{"num_hidden_layers": 10, "num_attention_heads": 4, "head_dim": 32, "vocab_size": 2048, "hidden_act": "swiglu", "norm_place": "pre", "positions": "rope", "rope_fraction": 1.0, "qk_norm": true, "extras": ["shifted keys", "attention sinks", "capped logits"], "init_std_qkv": 0.0854, "init_std_up": 0.0854, "beta1": 0.95}
Each number is 200 + 40 x the weight over its row's rms, rounded and kept within 0 to 999. Layers, rows and columns count from 0. The size before them is the row's rms in percent of the matrix's.

# v: layer 4 attention value, 128x128, rms 0.133, rows 36-60, columns 64-127
# o: layer 4 attention output (transposed), 128x128, rms 0.141, rows 36-59, columns 64-127
v36,081,118,230,158,183,160,183,152,188,162,180,223,223,155,150,118,186,218,253,208,208,191,215,128,165,233,200,220,262,247,127,185,246,254,197,204,182,150,167,128,165,187,194,150,227,211,204,245,225,169,134,181,269,143,196,185,167,205,253,227,193,159,172,161,164
o36,070,237,254,177,143,168,231,85,259,164,169,238,212,196,224,189,133,182,235,215,231,212,193,204,180,252,204,215,253,217,188,134,187,239,228,150,221,210,231,233,202,211,260,232,232,244,142,233,188,121,195,197,132,202,208,149,218,195,190,276,210,248,212,156,178
v37,103,197,227,244,192,192,199,235,230,137,183,193,154,219,213,187,175,274,164,264,241,190,211,116,145,221,214,197,234,205,149,176,215,207,161,208,171,164,185,179,174,191,269,221,263,179,204,192,263,206,159,238,227,122,227,317,238,240,173,219,197,226,192,217,203
o37,100,205,222,235,130,210,209,242,162,170,184,205,119,153,140,256,198,202,204,188,283,222,229,234,254,198,192,150,196,161,219,226,178,230,229,149,233,138,113,214,301,277,178,227,241,170,180,168,199,119,213,179,267,257,261,203,166,225,204,233,257,234,198,209,157
v38,104,154,147,178,200,193,235,180,186,238,167,246,187,172,159,238,177,209,212,179,175,229,229,210,247,166,218,190,148,223,231,194,247,273,176,225,242,216,234,132,136,217,187,182,168,172,199,161,189,265,210,142,153,214,168,176,171,180,218,157,270,147,195,225,162
o38,103,185,148,199,165,163,196,176,254,199,222,206,183,162,231,227,224,185,243,192,139,151,220,187,239,147,215,248,251,146,194,169,185,248,241,224,223,221,287,223,184,230,226,163,161,250,128,220,135,284,261,194,165,176,140,160,194,167,179,224,209,202,180,242,234
v39,094,195,177,202,268,159,156,183,192,165,180,213,217,139,152,209,187,181,114,217,225,190,230,147,208,215,211,218,257,227,141,111,214,188,162,187,258,186,84,169,137,152,234,154,164,134,223,318,238,117,227,182,269,210,199,153,194,182,218,163,178,209,191,174,245
o39,085,190,245,185,241,233,284,157,248,234,197,171,225,162,194,159,141,177,242,268,195,244,175,184,246,248,226,227,195,228,162,166,239,249,206,222,254,232,193,170,243,173,278,247,195,227,145,192,179,196,214,229,138,201,159,228,193,208,214,240,239,216,210,159,210
v40,105,139,171,217,212,111,212,179,153,313,187,230,166,235,151,134,223,184,225,170,179,192,155,148,178,187,152,191,198,235,159,153,216,177,190,177,215,180,156,143,251,189,175,182,196,189,251,219,200,190,167,126,294,282,207,189,180,216,194,213,156,204,258,266,214
o40,090,199,202,231,189,229,248,173,156,200,196,218,189,179,220,133,198,238,181,225,199,207,114,202,203,204,165,240,248,272,188,166,175,171,164,146,154,235,208,218,186,130,187,194,184,217,189,182,254,137,160,173,144,229,134,206,202,244,215,304,237,246,213,191,152
v41,098,226,284,213,230,245,211,239,218,249,202,200,208,245,206,214,120,221,243,223,183,198,217,108,142,219,167,247,209,189,167,167,185,241,192,230,179,142,232,197,156,185,185,167,203,270,185,183,214,181,236,301,226,103,275,251,256,137,126,226,204,158,196,201,244
o41,088,191,229,198,173,145,164,255,170,132,222,161,186,160,144,271,190,249,127,195,258,200,297,201,182,258,176,229,175,178,174,244,203,195,231,245,164,184,190,247,256,302,102,170,264,202,218,173,221,183,154,201,276,190,251,167,224,162,185,218,203,208,178,200,191
v42,094,231,207,262,149,192,188,223,228,192,273,217,183,192,216,177,237,195,213,171,196,170,171,236,196,262,197,196,176,246,196,195,143,146,187,176,179,149,238,240,178,227,167,213,148,254,245,171,261,302,143,225,164,259,115,221,114,172,112,232,174,229,161,168,210
o42,085,210,115,233,283,271,115,285,135,194,231,228,242,170,126,209,189,187,168,172,230,231,177,251,169,245,153,145,204,169,245,259,196,138,213,226,149,164,213,199,201,177,193,166,239,183,220,276,169,206,176,190,195,232,158,236,132,191,187,179,195,132,282,235,143
v43,087,146,276,222,197,222,191,193,144,195,199,173,250,122,155,150,174,236,164,197,271,220,178,94,129,124,235,214,204,193,198,231,277,202,146,200,264,179,201,176,166,132,225,187,259,164,218,232,210,169,158,201,269,139,159,157,244,208,258,183,177,237,164,252,197
o43,080,192,293,194,143,141,278,150,236,174,198,155,184,137,167,165,159,212,204,277,220,169,177,197,188,184,262,250,263,209,192,152,181,229,229,189,204,206,184,229,168,165,238,229,213,221,151,196,213,192,220,190,220,176,184,229,292,215,189,206,196,233,192,167,200
v44,097,211,279,152,229,198,151,169,140,256,213,217,257,140,162,150,225,166,230,171,184,233,205,142,172,234,107,205,243,173,170,126,225,161,154,178,201,197,166,119,200,212,232,174,178,227,209,251,245,111,205,202,260,178,256,279,240,197,178,191,156,156,223,243,172
o44,083,203,224,191,199,198,246,135,179,223,205,180,162,228,204,141,146,174,142,202,197,203,132,221,167,278,172,248,196,239,214,149,229,184,220,174,266,272,190,198,142,171,176,211,205,220,203,176,237,131,184,212,154,196,235,184,225,164,165,254,191,230,194,176,139
v45,097,207,127,219,183,171,223,180,177,281,243,223,184,149,219,200,279,156,192,153,237,193,166,313,245,155,147,170,202,192,207,187,170,197,196,188,227,192,181,221,255,213,200,214,196,230,227,212,142,204,194,67,206,294,206,132,202,228,214,192,246,200,209,254,150
o45,091,234,131,215,210,268,193,201,225,195,194,213,225,235,245,178,248,206,179,235,138,165,95,226,200,178,206,191,232,247,262,163,194,135,155,179,217,215,205,162,151,113,224,203,143,166,172,240,214,205,233,212,131,205,166,256,188,230,246,229,156,144,215,272,199
v46,101,206,213,222,230,158,154,173,237,169,242,164,107,143,266,224,195,182,209,205,224,218,214,295,223,166,244,198,204,162,205,231,200,219,240,211,219,235,245,256,182,230,200,249,178,293,234,115,194,234,166,215,236,168,176,205,164,245,225,178,318,153,182,199,181
o46,101,215,137,206,180,183,142,183,172,202,192,218,254,178,229,215,197,184,193,200,169,167,204,276,179,216,172,217,231,171,201,223,223,198,175,229,208,196,211,215,224,204,256,193,192,204,179,218,148,215,261,222,142,198,232,186,160,231,209,95,157,185,193,212,206
v47,085,214,196,226,217,211,187,245,238,151,224,211,188,198,193,273,186,229,120,236,256,185,252,290,203,243,222,183,144,209,216,193,199,125,173,143,232,237,245,267,130,221,225,250,176,220,196,163,199,207,273,228,241,258,144,178,182,168,132,160,166,248,147,158,235
o47,071,172,104,218,298,254,163,289,109,239,238,158,190,161,160,188,207,175,173,199,207,233,270,215,186,245,153,199,221,176,202,224,240,154,192,259,193,167,228,173,220,199,196,211,247,192,213,203,202,235,144,215,204,227,215,235,132,163,206,103,151,175,182,222,186
v48,099,166,195,256,196,154,230,168,200,202,178,259,224,267,148,125,96,206,195,198,229,125,230,142,122,201,214,168,200,179,236,174,246,119,184,187,151,251,220,168,228,183,230,198,186,205,226,271,208,166,217,199,245,196,224,171,141,234,213,175,134,245,168,197,200
o48,097,219,175,188,212,198,201,145,198,160,215,206,198,180,217,162,136,187,194,200,284,205,192,187,207,212,226,194,205,236,160,175,145,164,189,149,174,176,247,276,214,197,234,212,205,240,274,131,313,143,157,207,212,252,137,211,220,267,203,223,200,269,204,157,162
v49,092,196,169,119,185,299,187,159,201,218,162,110,216,191,161,181,239,217,205,167,133,249,145,96,196,200,197,156,295,170,168,137,204,237,243,245,210,147,202,126,161,225,234,208,165,115,191,241,237,174,246,195,166,157,216,204,143,193,252,214,201,170,220,289,158
o49,074,196,277,175,177,139,245,127,319,154,194,234,164,183,219,209,154,230,234,202,159,217,141,179,194,214,220,208,153,204,208,160,158,228,180,142,246,222,187,265,191,229,198,189,153,228,145,190,208,203,245,179,158,161,172,136,234,182,197,298,240,181,168,153,215
v50,081,198,170,260,169,245,183,269,241,187,252,192,276,195,188,214,192,153,240,163,189,119,207,310,211,231,181,222,130,256,234,251,147,193,229,187,225,192,215,220,174,202,145,216,196,255,173,156,179,290,229,216,167,198,182,156,141,149,198,173,221,181,152,156,232
o50,073,193,163,240,278,206,124,313,179,212,237,216,239,190,178,229,197,217,162,163,205,177,231,232,151,235,199,153,226,156,202,215,206,154,183,232,162,157,205,175,150,242,184,183,274,216,264,292,155,262,197,214,221,183,209,268,142,158,187,157,130,148,226,283,179
v51,101,268,189,160,161,194,181,221,167,233,215,206,204,198,181,274,253,142,182,178,127,216,178,269,232,184,204,193,244,176,237,219,185,182,239,212,216,226,128,197,177,263,164,257,99,131,233,191,221,256,239,131,181,256,184,234,160,190,179,214,245,195,215,226,208
o51,100,193,194,182,249,204,219,297,162,197,216,233,235,196,173,189,274,197,195,195,121,198,158,231,175,164,167,206,168,133,245,201,245,149,181,209,215,219,202,135,163,225,176,148,121,173,188,220,147,248,267,217,172,155,131,252,212,153,186,229,260,120,189,235,210
v52,093,177,182,213,198,193,205,127,186,164,211,176,150,174,269,193,275,209,177,211,190,196,213,306,252,205,221,214,187,178,190,214,171,176,234,255,176,262,251,260,214,230,234,220,238,191,221,149,230,226,132,167,184,223,149,194,174,278,224,230,282,236,185,228,157
o52,090,239,187,183,179,219,196,141,256,245,174,241,234,255,261,203,235,121,275,175,162,175,183,215,186,187,162,151,228,202,261,219,175,235,166,204,224,230,202,175,205,168,294,177,184,183,218,218,180,207,264,174,135,210,197,162,204,213,186,133,197,149,197,199,233
v53,099,201,214,244,224,198,199,249,234,186,239,174,156,178,239,228,205,145,204,234,252,181,164,266,223,172,212,200,127,258,216,202,152,84,206,189,252,180,275,233,222,231,194,193,265,173,197,208,189,226,201,150,227,232,191,139,216,222,158,237,212,230,221,254,190
o53,088,197,202,216,196,282,161,285,205,256,216,185,220,184,158,176,254,239,193,223,180,205,184,236,229,154,154,188,224,174,196,266,174,175,117,234,202,245,144,152,204,197,196,161,231,183,251,270,255,207,198,181,221,173,229,224,123,218,253,178,175,169,184,265,267
v54,100,143,240,181,234,210,200,195,213,117,160,189,145,225,231,190,161,257,215,214,118,171,205,266,267,187,233,203,229,234,202,266,172,171,248,233,199,190,243,226,80,194,162,224,147,192,197,201,206,272,223,260,187,238,129,189,130,212,178,184,231,137,191,178,255
o54,099,198,180,183,236,224,204,230,214,212,199,249,235,174,243,229,225,195,179,195,217,200,237,250,236,154,132,174,245,150,190,187,188,264,219,226,227,193,148,259,242,283,234,192,210,221,211,229,126,291,221,175,184,166,139,123,159,202,146,194,254,176,205,160,211
v55,095,202,191,221,186,263,193,241,245,156,204,201,189,219,161,199,131,161,223,229,134,168,220,140,195,212,235,170,154,236,271,195,171,182,212,195,200,185,229,173,206,221,217,206,130,210,199,203,252,223,226,201,149,212,229,165,154,147,153,199,195,176,138,121,245
o55,086,163,164,204,318,232,142,306,138,193,244,210,165,180,137,186,142,211,185,172,223,182,205,207,241,201,163,139,160,173,160,233,154,205,155,227,184,150,203,226,217,280,157,202,192,251,286,256,247,222,184,217,227,211,205,239,126,158,181,212,198,166,236,241,172
v56,089,273,195,177,172,234,184,247,205,169,159,232,229,263,264,232,237,174,233,211,118,215,222,231,245,164,232,191,178,230,153,205,157,105,214,227,188,195,256,223,199,171,193,187,166,156,196,192,220,226,232,169,151,198,167,157,185,160,135,239,211,198,235,154,217
o56,084,221,204,208,248,241,145,314,209,246,209,192,249,261,169,201,294,220,250,195,178,220,248,213,224,163,167,142,170,170,183,234,207,196,201,235,258,220,139,158,229,258,186,162,162,177,232,259,197,258,198,173,268,135,187,156,205,164,147,232,248,171,232,248,261
v57,097,216,182,207,241,235,228,234,246,107,173,232,182,270,242,169,191,192,192,165,196,188,171,158,245,197,239,196,203,262,231,240,136,221,210,191,229,169,259,230,249,234,176,217,173,177,170,127,142,293,214,215,97,263,192,132,214,197,202,215,215,190,186,199,141
o57,096,161,169,214,241,242,122,260,198,266,235,205,213,203,198,203,196,234,217,198,136,190,182,199,295,160,216,202,198,154,191,222,132,267,186,211,174,224,168,190,222,250,136,220,207,207,204,244,210,309,210,175,242,151,178,143,226,240,220,197,160,165,218,188,181
v58,099,201,218,229,213,204,185,215,253,137,174,164,208,232,167,162,144,171,247,185,194,203,206,130,140,140,265,222,194,205,161,194,208,254,157,154,179,221,188,200,219,168,265,182,281,196,196,237,219,163,189,221,218,149,236,212,216,178,215,196,124,225,189,175,222
o58,099,161,210,242,186,177,228,158,188,161,189,172,189,172,171,197,125,225,211,241,235,243,242,165,226,159,203,173,180,217,193,186,190,204,204,182,146,206,134,203,210,187,174,165,240,217,236,169,272,145,161,228,252,190,259,216,197,190,170,234,241,267,294,137,203
v59,099,234,193,168,210,271,171,262,237,118,178,161,172,212,210,203,151,208,210,231,191,181,218,118,163,178,257,219,157,222,140,235,236,195,218,184,229,205,192,191,157,223,245,212,178,171,180,122,259,225,197,276,238,136,208,253,203,170,142,243,155,153,161,206,226
o59,092,221,226,213,225,124,186,276,163,227,226,205,174,163,145,223,180,212,182,209,212,222,296,200,234,220,131,171,205,130,190,248,231,189,197,226,161,201,172,206,258,259,156,174,256,224,189,187,225,197,193,211,248,158,234,210,148,122,170,193,223,182,212,214,223
v60,084,167,257,147,178,213,180,140,197,228,153,211,205,157,122,163,198,209,199,203,142,224,205,177,154,235,196,184,253,115,172,186,282,108,180,144,193,238,139,155,179,216,220,209,161,146,239,211,233,93,176,182,315,205,154,295,210,229,167,187,184,222,204,165,158